Weights of a small GPT-style language model, trained from scratch on English Wikipedia: 4 heads of 64.
Each number is 128 + 32 x the weight over its row's rms, rounded and kept within 0 to 255. Layers, rows and columns count from 0. Numbers have three digits each. The size before them is the row's rms in percent of the matrix's.

# q: layer 4 attention query, 256x256, rms 0.0394, rows 180-191, columns 0-127
# k: layer 4 attention key, 256x256, rms 0.0382, rows 180-191, columns 0-127
# v: layer 4 attention value, 256x256, rms 0.0294, rows 128-168, columns 0-127
# o: layer 4 attention output (transposed), 256x256, rms 0.0447, rows 128-167, columns 0-127
q180 099:128150151146132148142158116052173056162147105117206145129130104137122074125168091141146143115129092138150104143144189141125146159114131122130107142172103050098123165076140164112159159121118095121162117162120113133110123090131120109134164127113122133116189065182125129102198126216201096117114128116153119107063114146123107169176109137133122120158097105107136108153128155123122152047170
k180 100:161123119163072139114200144094168149109181128135177139121146153081184103087125077111185099155197134120131125120134099105127110082095187106207100136157058180039142100145160170050147115216134144118139106141098129081085131038120152140163132118043121112092184118147134135120120091129151165083131122092124099111124142160204143107125159121157142091129128135112087117111082145113150128088128
q181 102:192070181087115173080107141133153186132127137126104094146153155091078069099201132108153155194138125139118178126065082129173108169098100081093116108080126170153087094133190118075136125140086189123108111136159146131167145132135133074115158159165163154125085182088149038116138130096109124115170151136144140085149145151126151130134161120183083080140158095220100126122151141119156129146124
k181 108:126085129141111132102155130088101189111139116147124119132148152062127089134150144142140125102124087104092203141098138170095098092116140153152128143102142189122070079099168101123119158046134150111112118130158143110203140130151110090132131108163041174127164126093139071125129125131081158093164088103178138140139147155188203109159117134156151083070163093138102116142147112121185131150090
q182 099:093098137140158115126122154096172111111167119142153122082130073109143137111120141137128093168133145134144062143153161105097071080062090123129129193154144097144106171092136123094180101111132068166088108131141099136172147105124089173126087116150111110150179148175143118111150134137079071134107127118087161108098112147155157164096092140150151112077134107227097110100118165127178062085068
k182 103:154123110090142137155120158063138096165121068110089064112149143122158135145103177109111125164171092140101074109111159135128055125110092153165145114159140126173085095108151134096128151102106134133094125148103116172100068135100111127105108122105122075160125119157110187113176135118114104172088123084085135142052191115139141068167155073116127142063129139175096154187128134136138135153131
q183 104:126149101071162098112156105113167139103183120102146130135138116092176127119071164047093158155146184113079092116105131114130082126157161122164101159116087165138111134103140127073072084091165128153110137112138144136145104125140107107176145107170170173102093166117119132105181149175155147137107107166111124170089152141113105088086124122169112130133126064093130121091121164142142159089109
k183 104:137119094131148133137195140114115130165158090094083153087101148127106148121134161193100132139163140166084153171103069115118109143125086133111124133145117206138132089072166102087075137152110130157127131122183140131122075125110177106193135089104136106140093143124097181105091117124157141095137078145179096099075117102163136153127176165210092114113117063144087109145127137093146107105165
q184 096:173169119190104099088156058102141123113114115084105075150097112164195127149099091103161154143132127158151163145091106053131164094090138138103116065163131179151081132127133069146101116113096084113103086115152132149135139144120149114170116092084160121122127106168119097147138155087117129112204135161100120192148111148200108110084143101144066121156114214123117091111139094093078171128183
k184 107:157117117118104106080132094169100100131076070106114110177109101169142102137082137118131113137132151116115146152155118085137116160171159111145093135128116173056090127151153108135105070143100157179090112121118166128172149116136155092142131122102148130151112029108173103172140136102117141139151201165112132135089101165168138107138050107141111104164086159144083116079164121137112165145173
q185 097:154171165102174117065133172149101153128118135149086151058147133165139117103193067133125165088125093161168069123130130154164137122088096138136102112090086091138167166071155098151141083097118118124074167114159125141094084130080142132156147138152094137135060145159142143113107154081095083145092052122150112120142115092025171173086071084155133135124114086136148102137128143118131165149114
k185 098:137076115104145130165066131106100154123154116144168119166129098173196199100137109092090115120076158117165099140157161137141117142126151080173084116139124137184150140118158056091178123082106124106120088186140113102132131166084153145133110163124120154125097120139141135103120099140077123139151118136129126162160120127043107119142085174092162110104091108139145102127125083089120118108088
q186 096:111114154133175127093160116209055133100135141078105111158093083142125171136171165093132132061100137230152130171150106098107130201105119038192098096090087131113147125093108177116115132136140174141137125131140127136148146085124082153143104117156137121107185090172131135040113105130102139118087128076125102171149129156131080119147157111154130127105084155116155092100128157096118118146159
k186 105:072103111151161116163140134124091152134067177083153117110076153137157171170194108153159113094143149084090122134140195100173105193198166119099137168154182066188083165099183183092093069144143114120146152177120169049107173111119136100229089087152139094130166075137117142071097185146136134173139071096110097128098155176102150171135096141164104111108128126120134120121083091129108132096152
q187 105:116045127087090192124073122141083105171139100180143189125127137148133108122147090180103141142158135151143183179154110064096108166160141099148098201163186129163073123151174145150147129135138148068149139169178113125116140129067090058145146092141133103149122131129165147128147168120102137085128127135134143103156165178159143138137137130108166080145115149115188076155092067186124085105141
k187 098:109233122100154123134130107106124121187186121140144099168146124154152098162133149145121131168111149134154122123148135122091126086136172108136109113078175155098090119133126127141125162113173161134125148116123081113122124096090157135159122169102094122135105153196149091175109168112163139149168150137174136153134093124174130096110146158125199198176130104179156120139142115145151080071079
q188 096:129176139078141098105196067143158079102193102137126064117093106132072170092119161139113133082125117111098092133142112137145153138121103111158080123137098108141098132119098103134161130093137138126070166122153188174128073052189122141166113118145148116098154121122098174077077131106192144140103149092110100121143169122097113099120096151138175107129098114178170112064123110093139121052092
k188 103:127175079093118150082140181114111123104145088103115094157176134104110107114051138206123124143078080102047182136157083078135143186117157167078121094137128117148140139127106151125158119138107182128156152158136151092128044100101113156086117113139108130111169120165095103161091112171162135156165146136111144029113152179141147071119072179143140092171116149129092105082128108089143085181148
q189 098:088141141171183096101158130112168125121116126153138139118121124141091092187077143116159115171164133081140093147109129136116109117199060134105170103149110105086090076153091143076111138208071196157145172160171139135138117167099136132173137145169114069085161155190104029143117137128160109143157151113098058118132158151111161133118118128094086091072169151087163132091106072135109117160180
k189 102:103121169107151102022148136176174107109098111182108206164125151136183100135094105080116192173145192082140144093139163153137139085129137088086102158107158116094174132204140122023127133131164169107175114108144105139096133201106186131137147143108103084195090130169128129117153125064101080091155109139166133093183142158157197115109159144090128119084122143143145180085184139081113122176122
q190 098:123095079126112152155116148151108123106096062086146072177131150088132134148092133131128160137089112151199186143134129090165149212107091109176148103145205143141122086110155140093098160145140100097188111147127085105075104105134113122159109106051140128159143148134109178139140133116148190093142119177114112092165160181160127111152077065146131057113126127133144121072136095093124138124109
k190 103:170119151129137100066195096152128164083127077084145111143151171096090105143136128069141164101085105169128158154107127112151122166121130090139126165162162085089143148141141096118153117089173119128165108166088051104226121156117119144121109034092128140179132117131110150105105159115152113155086107152144107112151150148138151101167087147188135114204172133194110103091167117110087101035120
q191 107:128147182095150139135132098101118149152094107153141130168153143165105130135117107167140159145048172180116110143090148219119146098163126147113096133149103141118167143072160097121151150047127142052081141160076057099148107148135155132104167123070110144133093089120078094055114110104121099164138118125051152140146138130127079119107108128096150127186160159167127098085177103175163101139141
k191 109:134179137112155148161154113094166137145086149134110073105162165133109137131181138138080097088152156168104119168138088081140150177159125163176132138102163093108155146084140105065140139156174176127109090107144175127106133071167074154143130163109074147171142143159139024159091107100144141131171142137163150139141072112056095105119106068054160128132121136150130122123151149098071149140113
v128 095:161084169168141064087162135097132108122224142078114196134154158070152183121126106141145142151143158118136148159054158173148118135193118147133167122158105059110118143145114099119114129128147150140101165064114173113123156139150131144192137074160116110106101119174109170125138122061116080096115082107178175057159044167066186113105120112123168121116210096077105147177101186167051118143097
o128 086:125204082090110106132120076176084097144075115160180081141118087123104092110052181156113125077097086140137125131183100118161138175054160103121153143125078162149035173108150124195157096098115126170171083103124132194151139136116140169096086139086143129146130120128149127175124165138101165087110180107174158115110106130140139141094074131119143200135167136173116086128149126070139172117153
v129 101:123158131061134100137169076183129130180165122123134104163093171134132113113154102095156103106100123087173101144096136093166109111111132117105172159121117129136076161088194100100071175133144107155137148108087047162059164143124116161070133106123164084108112180140113136133129129069133160125129130126148140138096144168139073051141195136159080133140067144139073154113110130212201175120080
o129 087:146103095136138155136109174118095104114122147116123117108129089097101089158132171152087148110086111131078094139133093158112147180107146150170071175150135205154114105152145091114148095136141160133138140105134150137144071157120119098171125141144108181152109090091212139101116162127121155111070114147187161119097130128093196157088087092177142107039164069108139106121098110115127121173149
v130 099:072072100119125100105106139131149107050150070091141166172189084154103088074145133097137146148123102105154163140113157110095167122149186155129146133119068158108161069175056166136162152082190150113114095175160059142131108145115168145156142104148119060114116115138068105094081082143123094134109167137160156154131105084151142093143097163151124085140129148099142088095155093099137155147125
o130 087:129163153100090091154189052132110151187089195158137110078122153143165164180090123099122137072151092163147120117099118155135089135122074143170118105185128084131157167077157091128105163127137099132125154075108132073109155095171151156096118164105089105089150101124177109149111134084157201165156197111115139093126156176122142115124155143060119155183118147158078126197110189115127107149129
v131 101:144149109134111149096159155168153159108172108116130189131075131085196122084161117125097118081055110124133135137126162142162111152143124074128077110155083111188089108092103223081141104115110123094102158177105142159109127100111134129117045149113097118078142177124107171116171119095146119146133166102105151133105170147097149164139125107048109155099145129149103118112099121104123148119184
o131 091:152166147104101160134102150102106119127119113095110162163119157142074121187059123157117124105137115098116152096141097111109096181073137111161149112123080124103152136138177110182103097173143130199102149158068118159133121131186091088179209135102169137147137113085129127103096110152141194137175095208157090094193127124135120144131117177161087124130169157121178121135141125151153125180140
v132 098:098142080166114120112125075143078129089147090137117100174098109115112115156135090083132181130055185128082128102081117145106114148142113172159191177161109105171108125145135112140177122101153117181106128138124077140118051156125106146068173151079188120170138116110132106148144096129073158133107098115123089078105115160133161124135078109128117116145123186147183108133107111136177144156080
o132 094:115111110123061121152168136095150126105124119149151087103143086120161128087199159122149082150139099098089168194150114164146114182118164155160074134059122151134182114141189118100115108117164131127189119097131177076188142154120151103140101108154091125123136162142182140108050120130139128176121099139133153192141099108160158112118159092179125117102121112092096146129097167163109135141204
v133 098:138124155176167117130169116096147079146110105117108092166122064115125126157169170150196169147151173095085142115136101076169151100077149130124057103136160143116142135166130100156131123153131077144159146166108148131123108124083091180110165104119101116159085175107089138139149127141103080157109100178087089093171187113179064097115117152117081131107128153096146087091097106160045136171131
o133 082:121155100077092142129147127153066163077144103168109099098167115140097136112115153118126059122021158144158112172152192115137167163162096145115159106037073126138175082070116126147184098035085140089138067137168091141158142183115142131177085106129116113109151118075129098097153127099176157107163153136067121139150115136140190133146098060170151129128140142168139137092201173088125135125146
v134 099:125100123114130104185147097115152144177161113109092086146076183092083166067138146127131133131131124130110114077139130178077126035111097140044098095161124126073139092148166092128116112219080109107123125100069158128106140105100154157190117120145120109103081171158199159142161143101205132105157141134087065104109126149147109167122143152146093165082115087116134064168158136131073143142095
o134 095:108087100107117104125117191182069135145093074076109110096142091129099148191104101118146097087118104103061058140134134105138108174172109101179215159108058117143128151168121142155100158138130124154148130113142113187069137112109159079121115135082093060162180117104139135142098150152098063102099097115140152136110151105135147165147059155120182139111147143129121131175129131171155113090151
v135 101:096195080141104147154112130104077143130168123096156101087145116104141156075114116152070100106154100141157180119112143110163089140086085169082130158103122084200117118132147107126094172109117184145106126164091158121051151050128125117133191131097107103168130064137128094091134073199119137054133174119121151175151132161095106168089086135089097162150134108116140184151147154119110144091183
o135 087:075084184131151105128141152154142174154098068109110133161097135129160174123096117108150109200127142117135126178150122046118146061124098135125135103159125081060027157132085149124186152163112089112127138104157125118093168134157138145052086128144111109113069111153136134133136124117073122101114101226146123052141152120099176137141149127142143079135173116166073080174176092125125088101128
v136 101:085119161133153180104070171132165135101150112113101153088124109125134144156189131148124084079126166142030104115121189137168129094139174095140168159182154135124166144145136153163104151158177125094158095208168124153078186133140145119111089113142164159076170173132108093152071080069095172077158095117132119112105159091120113187117097151075136142162098123223166155150128099121142094176072
o136 090:143109076151097120163171093153086074152163100126130109147115128148147110087129118152166149157092072103153113152107048133180160147116137180143124074129095184104129138103177103104147135137125074171105165106060121102147091103177078119072171176091095139131108127170158102085104142166147102148125157167157138142146105143109129095071104158103073147143097128072146154101114203135140150094182
v137 098:169125089112147103170168148083158092120084111118162152169103086149151139114096104202083134140119093043094121107118122122136130115145194079095172083092122139156081132167121130096165121138139186134097116134073128131112145162102137093117140159155108142091133105112080132149125130121184138079113127054117141152182155139126115152133096148132166140091118091098137096151170104068107062184081
o137 089:116142171193092131129089120114097197084167116076135143109166151161078097150160163152189126111187131153156161081117158176145125103129058108120063137150116117108175141152146142116095106195084064124104115144108150131125104067140147115147144132065109132166158118135126127118156086153089122158163114159166131128163078049129126159214123152064111095163138164123108174121127135118156183105163
v138 098:169134148109172126108145154170126138094168113131098127238110119138152180148112151075119100136022163092103116123217155077125111149144105117082093115148126110117135100139210098136110134060125143135207128155138147117108137169129132153146092087133122139088125096186131167125159161113090102135162207150154155097136096122106132138144032142092158092168117097116088122076116136104112191119114
o138 088:108098103160065108089116101068111091094069110077150157109211101159131145124195139100106116081096190129140207115079097176113095149112156162128128153186192159168104095112149125126126139172159089127052172145144178133135134145088123083144135126116112111107058164114122126163154132116110102196102124141167165065119109148171156143124111141140072143151104124132092154157159097132106107157129
v139 100:114115165097120156116108145120159060133138151188105107137119195170141179131129136154113154151110141141113134134099147167184114090109171103140093142125127114150146108117103179112166111118141115112116099123070155201057104173054133163170100118151073153131213165129118124135131072076076122180182162174178151096140126108108123114131155168109104119164116160129123156132166183138133092120133
o139 087:126162122153089132136149133121141138097134065070167098106129086110165101143109133136164123091126122209104136136128138093129116089135111214168067131225125137126094112125179082180075157110142089122089149143160137129144144129180120120153127147091142124107140119085134157140180167172167172102120156091092147116090127167145124141149126110100125142081136179127182126138130132122108064086140
v140 097:164049143185145116088139104094175114118123093100189144087081107149161163118099140152100130045125117107074062176167172145150114149185084115152072101140095102129079174118145107103122150067156093135127090144140114196157130126121106074121147151079102077127140136132125126225118127123160115142132069177107200115164102148120155136149132144148123070157166090176144134059136103092088141151113
o140 080:123172183057096139112109105116091116125117146123095106192126147106066128160059100130144168139099141103159174072066096124141112112096163109128153102092107074158195139127144160130153146101110210109133130084123139062154126140161128145129134160158123184114142162106136121099165094116114199129119127089145121118136139167154160129074109104113150087166138114096120202116084109096160154063119
v141 097:140076099155126106180150101086106102068132111139165134165106126116095175174110160135059166139167125088108140166144101136087118174151144132170186191083122093087126128100081064107119121155110101108131101093134186131108074101112103138106142140163108163157158175087169075068122146132131119175074110143077103112145145124163163163193096088145096155147120106083106177185102149122140175149096
o141 086:166154159138108118161092108107160137163170150097146109133108111116141092096159193116175134116108122149154151129125107127142137095117133108106114104152175178083075113121069166077110131155086182135120102114158166133099119132148145038123058138140135105118115035159107138129170129109111121132162137034160126196171082115127126127109173118172165019099129177178157102086145124104141122090172
v142 092:094090104170141100143123110110105119157132081142133167116100154081135142112094157136101202132122210098124106162075143108148076090134127105100136159100149145171054155088141052119155128097127104084132121159128223150119115085132126126157117128189180156158139186120113173143132122119069142166138044132120152122102134078103167135141163110171157116056126098185108112181078147053081104144095
o142 082:220206134121123119118123134096153094136090186098068071154096135098123107086108094096186076093169116155142117094143078148108120129058146151150139146130169134104140117204143168081142143150101134154136163083067130121158150096119115140059107149104097094110111154134137122124102105109182098130177171134144114208148122123124120144146096147080158130181186134120150147066137119160152129063164
v143 105:135110072149150147083085141180115107151166087102086134102094135120111156125087084063083133152142168140161168092139137110123118119092156114074077093083099123097159110176136100123152099100172109102154123104120170089112168112117170190091123193158127107124148164153165121149163140148167135122142135132145172119162075153095135192122148181093156115132089124093101101087087159078128156090108
o143 090:131122186139145108125143121119210107075165140107128113131090144131182161148187061137132175098120136117083068131135182113140134156203135110133188108169197097153107158157150149089175166171098116087111122175157133162137132119112114110162126058151112108164105089126114165096138167123140173145122098145124121156113133116137145175152081095134141134168128086113153132100155085151080106149091
v144 095:214095107146120127114159097111145088131126135059116087118124154128125120131197108149184212132092083162126167145165106061061171123129116155148117121130043104149106089090122058159143080172097153080116086116162148166122161119108086137090129130096095124150143132113110087135095163102189145108128094117095139157177134131093091116105128178100123086151106201135119153139159155131120108173085
o144 087:108158123110115108092068109145065144137197077179131134127122141166118131107126166134067136137168122133165149110084136147174111159154125108123159090071131176147135117176100159141136118075152076138092107082158142118087091107138176112118119137146154114167155129140173120149158108154074172130109141159129160131100099136121162148150138103144134089086089112115129149143127138147136145117161
v145 096:146167108157109157092103089115086116152185129121140153182173195190139116106121132150141112142143149121135074165117137092065175112096083053098186089112110138080140132122140134101162141125149143146168085044078109200139127156156103150087123158073130093159143117139087139094098081113184163103130103114154090102097157124191181130112175174131190147072110134116072129087132111112127156138136
o145 087:171126125103155133115155126136207149061112191148125125059099115100196098143141073096107183123097123144113107124136116158134115152159178158116092178209175131171124176125108124114157116138108140115103103123136069168140112150084158111148116105167127191110068105128165124193138135067108134046087146149143173151170098098099046100156124090107085129161129073097113184103132149105127109143093
v146 094:138138131084167114180161113148083145126125169102170177130113092128108126056110162155123116183144081099105186108160114096124108077123157121117136176129142082156099135142116153085115149148098141123072097126118141100072156134107156171160082164097065111156149145149153112137126121083118197067167134138102167095091148103083140147159095092104184101082107090075110111095102072110159131176171
o146 089:133151106153148097136079099195162151131151110139130117102140162139169140131119085103122167045155108152154110112114108148082138127145071139165101120151160156125170115104114131147081143178137097122168124097146164166134136088118121077176161064116179119121152111092161102099130111174140129144076178148177102122151120109102101076082170145108103133161133183137089147150134164136106102123069
v147 097:074118164216127184053082127159096116127108122189123139151188106146098153140087130094100053101125096128111113083140182102146096098146127093136097092120181120143136165117140065130157100143121131106131137190140187101080151092108162100152117131170116155062121115054131177058190115092140124147141131103061151123165113162100115101161125094135120177126098152114117138136102134150156087131147
o147 079:131127174051140122140157085114173133076121143095136156082169139163118192149156108078157222137096189134154140187173104123086101097162089139091163134143106053056125105118116145081130076118130121105114124170142058130150135132155121135135131151113132114131143105152078091167150128112154069128136127134137075145163169129164129102178074108157130131113125175148170142097139097082128165110081
v148 097:143151117105124056150135133179142126182104142109154116113117139111106165213151124168129151150129149078127125107157156198108073118177103149068087141129100101204154147109158083126123159104163167199102115118154079168145078141107135124105163100143179142107145106108188123176123044144132201121090135189098134127135090161143132176129105190132130116098153132196167208094165156178113130120147
o148 085:156136144096075123101110154110101124122152096162113130115128106134102054063095145177136114146081113117126149172091116077154169135054150133127169098093081195067081135134153097173170084113055098075157099077133138090151065134136082121102097167159143161097110189155118144115126157159079125095154110083165117122123109162139209124102121095130154108145107105122158102136139102097154190130125
v149 101:079161125134113146167102140126096100180067063035169169102154131104154076125141110115051182156111057150145116155105095103115139140148079154160097084109153116162137135124145168110086147165082129060177113139112143124137072090168139132180077130122133125091124101106103127157149111088124175160116140104091129124146057101121148116138184173102091121069116128103112158161110143162128065131152
o149 084:149093074125145163131083119118131158117168195154074138153084101131097178107148127061179118125150200146128074122135140096125134110112112111083120175124137122149081110148135085181101139142151123172081120151059145157100137060096118111099137141120141139165122069128084107123128127141125111119130130130151144141117168141139070148135084112098151131157118129143140124088150109126157141079155
v150 098:164120137109113111091047126088120133193165122123122112119129148102132118120109174133114194151164119164101098091145107149118189070125135087204129158099079140102099106157108061109114134154111127122153164177116116129132097123113185103167117122176115098144105142126177107156134202070078119078125119132116147145137176134109148167148098168150072125132149080172085147162128109130096147126158
o150 085:127106131136115121114166139162149121127106169179122170149109152111120135100074095095082150128128113036130088130089136101158112157133153135081122103126194133204102095139137145117137121064153138105115168120116129132063132102108100137091127067109097106155065087124071113150145100148174140131067117132070104128099128129122085081084116124137210185108116100136150145078119120161165073125092
v151 098:128151172144144124058116127153085161108044161120116133119101170121128094109080046121130151204118147091186124125160109114130222097115140136085102131163132094091137110131128143130161076151087181183177127114129189158108116148128154150171085138107140202110144032134150125115089113151096175099097138161106084088124081184145125085087114128121117108106154125107121152108052145162089147077141
o151 087:150113088119104147137105184138149055127118131182150117146140149117191171091156142135135124130134138156115126163067126122116115135134133152098168158077162156146164110163169106154112137139164040126140138115131128105089097145055147141145107144176125096159120216194134119135133155110094068146156123080180125180125103080125129146104134116148145153190068164108092177161157100137157148223109
v152 107:081166158105068174076143120159071113120155131130166167132141125138153179098086105132211091117107107127159132104095169116127141105095116121125080117183138191145052145168149113131090117166082121221162102117136143141111124154153134080183150101151094129121193105150120152177101130125126143082155123108112152153106114093158137178138176105181169139080127111078084124136048077116124131098087
o152 098:181119094076150149190107134163138106131141155115126189124135129101098131199129148145088193119152101125114088059176108113125090147173143151139132120122179065113173094127112112179155097143098116109096170120104115114129130121065138180157159138156144124105103072145137136115154138161118077154120154133164053098148109149101100057120111159147112161135080176135185181050160138127165160194130
v153 112:053180139083112177118117130080110136115109180075080142179131206152112168184057127151158204162120062147117140050138119089173144061120130125132122065133137142126116122128094155132125138150115089157144096110107091085137166128112126143183134135178126111110087098104154130113063119151180118036151160089153117151131118103126185137133105058183085107155103178137161152116078154153132122047152
o153 097:142059086181130104181100094182163132172124141187160162079128110133127136138124094122057116147158121087108068137159153126103129160125115120112150213171127107070112094170178105133117151158172145172146177141119147156096152096111167154149091129094138087141169152159173180124173164149105171156181116129162083116113113086128110116094150147129159172097139145157135160154127121148145087168114
v154 097:141113123120139114118162157161109171116147114129148139141175153137119058130109112139152136150131085073204222172075085105123128130159109130165126162192137025091137142094171161143143153169135097097143090112175091156105103123136090088120153174144146133109128125144143119131096091102103121162112191126215099197070147117114126149093066163142112092107150145136160050108132134147112098138097
o154 082:146163115184144083117166116173136089148078124197130145080151090156185103118127174147074053121153096172093097087148173107084125142145099113074124095108102134140145090169084120097039140134191085108104149146070107118129140115109107185161138133111148121093116119106136122124091161142111156119159150117111114103152123103160095141118168135131131139173143123094113101187080171158087101109112
v155 097:121145064087046123126169166197132107128173144148185107115072160151163111184222135123166120137141135151116159139164082189094152141146128103177125153111124169118130146123149120135067096132119234128132111101160110080113165108202122130139081136111124122111131141110137147144146172131177086136084105059115154119108136138106089102165149179125163135071151080081104116142062125113148120133164
o155 086:128134102092156139124101085074069140201125128061072111108126124100111134098135137120159070093164094091184111135066134137090117084146180092113136099083108161188111175147082120123188172131162116120106152111119142181101114092155177031115156115087167140111090124175110109111092121154128138132114134143102104124110080086142160104103128114097130095156117124142124080146126087099053140146129
v156 089:061166086191116144081155169122162145116078182119108082121135149129136135111149102107150155115121109116157130155192116079104126158067124166150106072101084140185153118088148161186134131100130146128160158159133105118123101177072132127112161131138120176090155165113151177158162087147051070108091120161142113104066099125149166168092130116166175155120090092149104143134139123100099172148129
o156 074:183137152098173104135121081153094134119166135143111109148142076092158099117118098124109123122111171092149117099057177155172112036097106137119133129114168133154098169155090120099085137178124119150084148085160110090104175135150101119113070091113133066095127094136083111153093140068128098165149172137138237165160114174125123112126152113110085135145102185084114152141144092156108065142140
v157 097:104147112109127172161139148125128105167051140100136088161144147116092176099091176190162112133170129143194058117075140153101139125103136106140080093094116193104131127143130100143135128082078161105156124137156120118106150076122158106101155138165106154129152067133171177183093164104116153103158160117117092142119090195176158081061078179119199170111105072120135191110119128135121159163129
o157 086:142144154144147147157133138103126176081129170121080135189129102119140110173088058130137171105093107109131136056129141140146091085146155123137183130109164130193161159149141129174174138164096108146146157068147109113121155146101080124168110167054077113107109187087110052167139041136122126096044110093134124118106121110086136154104127154077105116145122115142169147103131097101194128113168
v158 099:131122174169072091131098186144099113116094172060103098068106130145143115138132056088147119105114136129139132138160205117073151116153099120134126110118138145135159145128124077113089121083133169164183173086142123106151126154125183139178087149117042142147114152116042075159152157107123100164101152172169097166150075193128115082203140120156126101119101171102092151119132200144142115227087
o158 093:103114083088191119130107102067169133146169108189121136137143118163093188104158145156118147116110138153130194135089127144189117200110132127162157148089108129119103113165158115183145124088120108077082117145128083139158127127150093087144110138141174097154110111124145183135148145090067157144106087049044154097055099088189155110086117082084141110094082133124127120116146097111144140121108
v159 100:182110114060117075114109071112133124110118216148109127157101091105117145057106133082136206087109143093161129081143090096086105093113125127172132185131187101140129122151161097125185097174099168125111165050082120133068136154127189159101059135094130151149113134131158137080142113153136143111077112160141138153156124140161114147115169184073109163132096119109108167140097144128128075138087
o159 104:084111170145150158134153166106110087149146071126075154075134138138144082173182088189125082087136166149159146156104160133146171174142160113131147149040047165125108162200096117063123127138156142105104092151159130136150121126124099130140140189146097115095151092161140129119132161091106031099169152116105104150146136097090157153185088098146158108109140100124172066121154084116122190059153
v160 101:136153155147089134141135103137111097184154107154136170153106071154151129103131103144128138135149156103174024115153126161119167108172135132120142105122170139076069175128121141126114134117094107096119170107135135126036166167196092130118049151148172100130095151101108118145150156121099103111076127090182118080178155153155139101144144136141122141105111151105141151118113041089166081109121
o160 087:107116132124185151116121094104136105099139149062116134120122176104135142160093096128147158088150147116145128085095086098118154099114092115149095119105100142105167124129142150142139117189191135147091092093152124140211105139100166142098197116146102127212180134080169148144126096123165121113157164136134138183115103125093082132164096068137103055141120140090084174114147168115136149111162
v161 096:154167126149117139093124112120138156112125162170131132178175128110126109126150135104127115153069122068097106123097048134092152088125179130169059151152157131158124156142091146146121174130165105115147119176173106096084138083094182106164124174162080145107141113105155127137132185176094131104139102161129110147028213131138180153120073146103160105089138152182120133114128140155125127151088
o161 084:105154134154174118142180096149170120132162061120153107093159103133140167076104145161144133077132188137189109121145191110154160146113132145094150137069145137129151117072153147105170124097133170107110196094127142133161157128168095158141117109141165111118122137101136092128135136110170107125093136118133146138202065120135127067122163138109134165129085104073167134147122124132189137095151
v162 097:106129090177133112113148172085086123113136112142085082118094165116086181086148166103130127133041155129108158095140148051117076114178109102133149130143130109011125110121112133172110105090159101120110119090180105166134123153112104161127122133182153103138136122117084099117125059135160118173174129074176083138134153144129145068171097066205119122135193045095120116069178157148100118086147
o162 086:143108114176144111139130055134106127089074128109141115121183094114176091164078119088103044144148147082083119134114149126121148112108128149120100085161182116135102090084128157146084128114159136131155151146108129111128138155092196063125127128089073143124116136145189084128125212119106177121122112158074205107137062049170115105091102123122128171099102203127106169173111197098111140171171
v163 103:254080092165123138128165117065057124102065116118121145129083193099131134142125095119198173114119123144095154152119140109146147146167181117096091133166100158150150082165125119127142091178149119114128169119134115145154054106143216124106140127120183105123147107125157127123129148171115129116151177182119133076145056156109086081107137129122136113104096092139082096073169123079168159106114
o163 092:109093113132097119154094162105151079111095173131145079133170083156135153121166197105068125130108198115124106104115134149118118164078063151105138134163227101131130124121109133141096111135105125183098065117148138106118146113125110131167112113125137168179150131151093133135133107134130155131132132109074130166095129143199088163095108155175154070127102097136177124111144164158064142183103
v164 100:120171136105184082073117158112133104122105137162146149154068097148159100107152119103099152158113062172107130154088114191106157158154150138158093106094132084196076159149138180168196141113098158127080098096154231147172142110179117161113161109147115190144121103167106116199159103113074107134117096126117095149145144071095120097102082121111095151124072102110092212132130101098138124080099
o164 089:112095184184144124198128145090172156083128071113127119153193160080103155108117134179169150126147148097080109092177127094156098041083096160151194143136099133106125092113085143091061082140116108129144171152114110124064153116069213125082089177085129091130131131146136133151074084153123155155155121148148177171138106166114131156143088115109129124126188114170130114179110146146119135133140
v165 096:129072175123112195153115061101155161075119109068105152068119120145115138131072099156097095189143093123082089111094097146139111142139158123106125187128101102075119109100165169128158183164140096072119123055118122076132119103102110150171092155103146111149163160199157093091111101143081187092157124139112148126164126108085115117088149138198139168096119125147062122188134086103016103113121
o165 086:125170084213091110129147163127138084158144120156155097153093189067198130102113136139153151120163062122120093128170102128127161127123090127129170103140166108114093138131107135075097121124106170156167158089107135138152135096190122170128145122175131140122168129136139147121114175155167091096112119113146159147137158085165117125133155080087131127085167173092226155094093154096139110099131
v166 097:151116136131153181042137147127091133104080070105152154134057110145154137144085148147158111099186129085102199153148102116086105152144143158151104108095136134147136125092103135133173123132166153122102084113084104127150143159105100154098128122161101188169134159156110103055116115081112106177206137165162147153193127095139096115144153170123138093128167119154202175110157135079114103177117
o166 084:108159170193081141125130157144147162104155141151094152169133108201138073146104126142134137163159145195135140076172136145110163139154090141117140081143102161189171168185148119080145158177133115116190120131150120110123070136171099116175110149106168093105103107100102106140138097202090167116105176126158108119067156126147114142171110129103133113161142120145075125134132101128127148086116
v167 084:134141120115116197101137140119150131062146196155053131096131146152119136133136199171043123065115099094087113123137109157192160140120068153124063150093152103139117113136117112112118129168137114090183110106141136111100099134078198091153134147137111137087166160117106161089102156162094127127120116115124154075161125105058123173092145082153112101126120084131053144181173136068155083105134
o167 075:165137103185102137100128122092121119186144083096148140120193128156151137102137134126139151173111130113153152113072093120105098076133138091176144132162135131102107103113068142128131168116077138146032158158115116105096179075120056149106145187108162103127079076169131180169123098137139085155134195150066163186162170128144175121119094157144131153154115146179133109076078149147112144129128
v168 102:133151105162142153122168128152134141146132126142125201189201129099101123136083173081097107083118099122139135159161132101125085114135144159052115117108089160156161125134228113099217147121159091125137131131147183139129153128203097138122158117144129129112145078144157124155119059162070154128091143174108203147131107112149148140135130124140149077129115099130057147070136102147086121175139